From a checkpoint of a small transformer trained on Wikipedia: RMSNorm before each block, untied embeddings.
Each number is 200 + 20 x the weight over its row's rms, rounded and kept within 0 to 999. Layers, rows and columns count from 0. The size before them is the row's rms in percent of the matrix's.

# layer 5 attention output (transposed), 576x576, rms 0.0455, rows 215-248, columns 288-335
092,209,193,225,213,195,237,202,182,256,194,192,216,216,240,163,199,214,203,176,178,176,196,217,205,178,173,195,195,193,191,228,206,198,201,203,218,240,219,196,223,190,187,199,245,204,214,214,190
092,218,227,208,192,197,197,189,189,165,205,197,186,198,212,205,211,206,202,251,215,241,211,194,231,206,184,170,213,172,205,191,180,197,194,198,194,221,227,225,207,230,238,181,200,182,214,192,203
091,211,184,211,228,188,162,198,217,193,208,183,226,191,204,232,181,152,212,200,241,215,224,212,185,207,169,212,187,219,221,203,183,200,186,225,190,198,223,204,217,217,209,168,196,195,190,189,186
094,166,195,224,227,196,162,177,169,219,208,188,197,190,215,212,218,188,216,218,216,243,192,183,228,195,177,175,182,172,206,207,190,193,173,213,190,192,247,224,212,194,208,205,221,197,193,214,207
101,167,229,209,213,205,197,191,173,192,183,200,208,206,191,203,225,199,221,193,200,178,235,177,204,209,222,173,229,216,173,174,195,182,221,200,193,192,192,201,167,180,214,212,208,195,205,178,195
096,175,186,246,213,203,200,229,203,205,208,185,236,195,225,206,186,181,178,212,200,194,194,170,247,215,198,198,186,166,244,199,198,239,199,204,210,222,204,214,177,204,193,208,210,177,203,232,218
100,231,198,156,194,224,163,196,191,197,213,235,154,182,171,172,202,199,182,236,167,202,190,236,206,225,169,157,198,191,192,180,188,215,166,215,239,206,163,237,202,196,198,240,188,202,171,198,226
095,216,179,181,162,214,193,203,205,214,203,171,197,219,170,198,219,176,201,211,198,166,166,212,165,201,164,183,190,168,207,200,195,214,185,193,238,186,200,193,241,218,215,212,190,214,179,201,198
090,210,176,225,228,190,196,186,233,213,174,201,234,198,252,201,176,223,214,199,185,214,222,182,194,181,213,230,236,205,195,226,214,173,192,191,193,208,217,193,204,213,178,173,234,208,194,222,205
096,193,178,212,220,198,185,223,194,194,212,207,199,206,238,210,188,198,219,172,184,240,196,158,199,191,228,189,219,197,242,226,196,212,181,189,206,169,204,208,230,188,182,219,224,184,208,233,210
092,181,163,201,170,220,185,203,172,239,208,221,218,200,181,173,218,162,194,182,170,164,230,206,205,196,220,177,205,219,220,201,196,169,205,183,217,196,170,188,214,173,207,201,225,182,158,235,193
097,179,224,206,207,210,178,198,156,202,190,180,221,185,191,198,216,148,208,174,188,215,216,168,194,179,183,227,230,205,213,216,176,187,200,195,185,168,212,211,202,186,189,212,209,163,207,181,204
090,202,196,197,200,202,204,226,214,197,237,194,182,206,218,182,187,203,193,207,173,232,213,196,188,152,222,206,195,234,180,200,214,198,170,207,206,190,162,208,183,188,204,193,193,172,235,205,215
103,183,185,201,221,202,190,221,205,196,215,188,153,200,169,215,196,186,197,201,211,203,214,218,190,223,191,161,231,195,198,191,212,204,190,187,216,191,188,205,234,211,221,191,204,193,202,217,213
098,203,190,139,159,198,198,209,204,193,172,215,179,218,168,209,230,183,188,185,217,168,223,224,177,194,164,179,214,234,176,197,179,212,219,192,203,185,187,184,174,218,203,210,217,204,192,195,186
088,215,174,193,163,226,208,209,193,190,217,220,217,206,204,204,213,207,195,191,191,214,197,200,197,189,223,179,194,197,234,226,181,213,226,170,223,185,205,180,240,219,197,186,206,186,175,212,199
099,196,173,226,186,204,210,194,232,172,208,175,185,194,225,194,183,241,202,210,205,184,201,207,167,195,184,235,207,187,223,194,233,178,166,187,204,204,227,187,241,179,182,196,196,220,191,233,215
095,193,213,209,215,207,210,190,213,215,205,185,176,193,161,199,218,179,227,237,193,189,223,235,175,198,210,183,237,206,183,198,206,190,183,216,194,198,197,197,199,190,232,209,178,177,190,187,215
090,188,208,192,204,199,196,190,182,202,199,202,223,198,187,217,189,184,228,168,230,195,177,169,185,179,198,220,198,213,221,239,222,171,214,199,220,198,188,196,187,187,198,224,227,185,212,210,184
098,206,160,177,190,208,198,238,236,186,194,201,207,203,190,204,210,204,178,170,179,209,206,207,186,197,180,222,234,234,185,227,185,195,183,196,193,179,182,202,200,195,160,214,209,203,224,173,176
083,198,171,197,224,188,220,183,215,143,209,184,159,212,170,189,193,194,198,192,224,211,193,198,214,199,202,188,192,201,181,186,214,210,207,212,157,199,227,197,191,228,196,221,193,217,226,191,171
089,174,189,193,172,200,163,231,187,210,220,192,200,221,180,212,234,178,202,170,188,201,222,228,208,193,197,165,186,219,224,201,182,204,228,204,214,220,193,211,185,204,223,198,230,172,196,202,195
095,206,202,175,177,183,174,224,167,231,190,203,217,206,180,213,195,208,179,170,215,171,211,176,206,190,168,186,197,234,190,212,203,182,212,191,211,211,181,214,191,195,210,185,209,196,209,204,176
089,223,216,166,220,223,181,199,239,182,199,202,193,190,180,216,209,195,201,224,206,200,200,212,187,195,227,193,197,196,220,176,220,203,217,184,206,200,198,209,178,216,248,216,177,199,202,195,205
088,212,205,189,197,177,196,213,182,181,188,203,198,192,237,198,174,213,223,205,173,197,201,197,238,198,199,200,169,175,220,177,218,237,185,207,210,217,215,209,201,222,152,151,171,215,202,217,192
092,180,180,207,193,190,151,221,188,178,177,193,198,213,171,192,216,171,183,206,219,184,226,217,178,185,184,198,205,198,223,203,203,171,185,190,211,187,204,203,199,214,227,217,225,182,214,204,188
093,222,210,157,181,187,214,202,214,208,207,214,153,209,208,200,216,175,185,202,210,197,193,198,199,216,200,212,163,232,180,205,199,209,231,215,209,213,188,232,206,221,226,176,159,212,193,182,224
095,225,194,196,211,209,235,176,232,175,196,241,166,192,234,204,186,220,179,181,191,204,182,157,206,209,220,208,181,210,156,214,208,196,236,218,193,205,241,205,206,193,178,221,188,227,207,228,192
101,206,220,236,182,208,176,205,156,227,191,176,220,189,203,181,207,209,197,228,183,189,194,156,187,193,223,198,195,171,231,182,202,176,184,160,216,230,191,187,209,195,202,202,214,169,178,235,205
098,211,196,187,184,201,193,214,201,185,194,174,209,206,173,248,216,194,181,207,257,194,232,219,171,200,174,218,190,224,212,197,196,208,214,213,203,206,191,169,168,207,219,210,207,216,188,189,191
100,176,167,161,170,222,180,218,217,225,193,241,169,213,185,195,214,198,176,196,175,163,189,205,210,179,220,205,194,207,203,218,199,211,180,198,202,182,157,177,233,178,179,186,211,201,203,225,217
094,227,195,198,194,195,198,198,189,204,193,192,237,176,203,195,197,222,209,174,236,187,178,197,188,182,173,235,177,205,214,217,193,194,213,221,201,218,206,212,189,236,187,203,198,195,202,212,198
099,204,205,189,183,200,191,196,181,222,203,218,162,184,181,198,230,205,206,234,220,187,210,236,184,213,200,173,204,214,198,192,208,177,198,188,193,156,194,180,214,197,215,204,212,201,194,189,207
098,201,193,206,203,219,196,184,209,207,181,210,197,194,189,195,189,197,204,175,202,171,209,192,179,197,185,187,223,253,219,208,214,222,216,208,208,199,211,202,201,179,208,194,239,220,198,226,173
# layer 5 attention value, 576x576, rms 0.048, rows 216-249, columns 288-335
094,196,155,179,197,191,198,171,190,230,179,170,215,193,188,198,191,186,220,181,197,222,169,216,199,227,232,218,171,235,205,190,193,230,180,196,192,188,188,173,203,179,182,211,166,220,183,198,224
094,218,209,232,198,195,212,203,162,221,199,209,205,198,216,165,182,209,210,227,216,206,208,160,189,182,195,255,213,213,215,212,210,213,238,215,228,202,228,178,193,198,217,215,178,209,192,182,255
099,215,186,222,172,224,194,188,203,186,207,165,185,208,187,180,196,199,207,155,218,182,176,195,195,268,181,159,226,230,232,202,198,183,200,174,223,228,228,180,201,188,175,203,171,183,236,179,203
096,203,171,221,171,196,230,156,210,215,192,225,186,179,196,192,194,197,196,209,207,219,180,210,168,223,206,222,152,186,217,248,193,173,178,209,223,180,157,204,221,201,202,176,223,183,177,172,154
098,198,194,170,158,203,188,212,172,224,219,228,153,208,192,189,201,210,197,158,183,183,174,211,205,178,188,200,158,206,180,156,210,181,244,206,190,176,222,197,215,200,189,199,199,213,178,176,220
097,198,226,191,203,222,208,198,213,206,199,167,217,232,216,210,219,186,233,213,143,170,186,179,221,260,198,190,194,188,200,176,204,207,202,182,179,200,215,191,164,186,219,203,228,191,245,194,195
094,204,202,210,236,193,157,215,182,186,213,234,206,184,218,208,209,203,212,195,214,166,224,169,224,204,178,186,240,216,208,169,203,165,255,214,205,198,208,204,182,185,213,214,206,200,233,215,171
094,184,209,225,151,191,206,203,208,181,226,220,202,182,176,173,185,186,177,183,191,203,205,208,183,194,192,190,188,201,185,193,172,218,216,199,220,200,177,165,236,207,188,180,171,215,230,228,235
093,193,212,196,194,211,189,232,182,227,188,229,208,204,167,192,201,220,196,215,202,174,196,211,194,245,179,200,180,207,154,191,214,187,204,179,217,187,242,173,196,225,195,187,222,227,204,203,205
093,204,232,195,219,190,216,213,219,199,189,184,201,199,194,184,196,206,197,169,209,168,194,183,202,173,206,180,230,233,184,185,228,238,192,229,208,183,193,203,208,193,227,179,235,220,223,191,204
095,196,199,198,199,198,178,202,188,179,177,149,202,169,222,167,213,218,205,158,204,207,198,207,173,213,201,228,185,194,200,204,220,201,175,159,221,212,191,212,197,225,247,198,200,206,181,207,187
090,192,216,214,190,186,184,218,172,238,198,214,210,200,182,194,219,193,184,195,217,201,200,206,219,238,192,208,217,161,232,180,194,190,214,224,184,199,213,220,201,172,225,208,218,186,172,199,229
092,191,194,200,177,213,221,235,201,252,205,236,211,216,206,172,223,192,175,191,179,166,190,181,188,174,198,190,213,228,205,183,213,217,185,219,204,182,204,216,193,175,184,184,219,202,234,177,210
099,177,214,201,214,205,191,198,190,198,181,189,221,194,214,185,196,184,198,205,201,224,208,196,212,172,234,229,164,187,218,224,233,197,166,217,182,209,198,226,206,209,176,174,206,179,217,166,190
088,186,198,216,225,175,186,199,211,183,214,153,203,194,210,195,206,200,206,187,186,160,190,232,252,162,227,187,220,196,181,207,208,197,169,177,175,203,193,197,191,196,232,199,212,199,190,207,211
095,179,221,205,205,213,214,237,180,204,233,214,208,232,180,201,221,202,185,196,184,202,211,177,242,213,193,168,239,167,172,194,173,203,193,202,189,188,184,207,201,218,174,203,207,218,234,226,240
094,209,200,196,207,206,203,184,183,221,187,226,192,214,240,195,197,197,200,195,208,188,212,191,209,187,191,205,213,215,193,192,204,189,230,244,208,208,166,210,212,170,236,183,210,203,184,181,193
087,195,223,224,213,199,179,237,209,201,200,212,200,169,187,192,236,221,183,207,156,226,233,195,161,171,196,179,207,226,166,207,203,196,176,208,221,181,235,202,194,192,218,165,180,200,183,205,201
095,201,235,215,202,201,232,199,163,164,187,213,157,165,246,199,200,186,163,201,202,194,202,202,227,176,206,206,262,175,204,205,205,218,203,179,211,236,214,208,204,185,230,195,198,193,206,217,207
088,195,225,184,201,201,148,188,235,235,215,218,206,204,222,207,200,205,178,216,188,209,193,199,217,183,203,196,186,194,204,181,162,194,193,216,205,207,184,196,195,207,179,210,216,185,166,197,251
091,195,209,161,192,189,228,201,214,190,149,216,223,194,237,184,197,189,198,179,188,203,188,165,193,192,206,212,207,185,203,205,243,219,193,188,186,184,218,201,214,188,228,174,188,239,217,193,183
096,194,220,188,197,204,225,230,197,188,208,200,212,201,208,172,212,202,208,199,204,216,220,186,141,238,208,219,197,187,196,199,224,230,218,219,231,207,225,176,225,240,233,186,200,226,205,177,209
091,171,176,236,211,208,205,196,191,228,210,235,201,217,178,201,178,182,233,214,181,187,176,181,202,188,208,208,138,208,210,201,188,187,217,245,203,201,187,199,193,201,188,190,224,207,208,174,212
090,200,182,203,207,215,196,186,217,242,205,183,182,224,213,174,206,180,196,216,214,209,204,218,170,191,216,161,187,234,200,180,201,189,218,206,182,217,181,172,187,180,214,243,222,177,181,207,206
091,210,200,146,187,230,212,178,232,213,210,174,217,204,224,197,210,235,215,202,186,217,208,209,225,180,203,221,222,189,204,215,204,218,223,244,203,244,198,206,199,235,226,185,175,193,209,187,219
095,195,201,206,218,197,184,220,176,209,172,194,235,193,178,203,191,175,180,172,190,201,206,245,191,203,233,180,225,202,203,211,205,213,158,197,200,168,215,223,201,197,212,231,193,218,219,196,201
094,205,165,183,223,187,176,203,192,241,224,189,185,236,178,180,200,197,204,243,223,188,205,216,197,178,215,189,212,177,200,195,190,187,174,181,212,174,187,195,212,205,188,216,187,209,145,193,221
097,188,170,183,206,207,213,195,223,187,219,216,201,206,214,227,215,219,235,182,208,213,217,204,196,210,178,169,209,232,183,177,226,206,244,223,209,184,181,169,219,207,189,193,234,199,231,206,192
096,219,209,209,196,195,186,200,199,169,201,176,224,189,208,162,198,221,199,189,190,189,200,168,226,181,203,209,201,176,203,194,238,203,221,195,227,209,212,197,207,258,227,193,205,203,215,176,196
098,193,239,189,213,202,220,206,212,179,153,224,194,220,222,224,200,177,205,197,218,184,179,198,270,167,214,162,212,186,187,204,216,186,171,214,188,219,212,242,185,216,165,194,249,194,207,225,193
093,201,249,182,189,205,201,218,207,186,197,173,198,164,196,204,204,190,205,175,202,217,209,205,234,197,202,217,199,196,218,201,222,197,215,170,231,218,192,181,203,196,200,183,184,189,172,213,187
099,196,218,220,207,201,222,188,228,188,168,171,236,243,226,199,177,220,209,192,184,196,199,175,180,265,213,183,217,188,218,199,197,202,194,226,199,240,191,221,182,225,203,163,240,209,249,181,205
092,198,203,216,198,185,223,245,185,193,208,213,219,159,201,189,194,217,185,183,184,211,209,220,218,189,215,190,205,186,178,191,203,187,167,214,263,187,166,210,184,253,212,169,241,184,152,178,233
093,199,202,239,163,197,224,241,151,211,165,185,164,197,212,163,193,191,193,202,222,222,219,191,174,200,194,214,201,168,253,185,214,195,182,187,233,197,178,177,206,228,227,218,168,207,203,194,188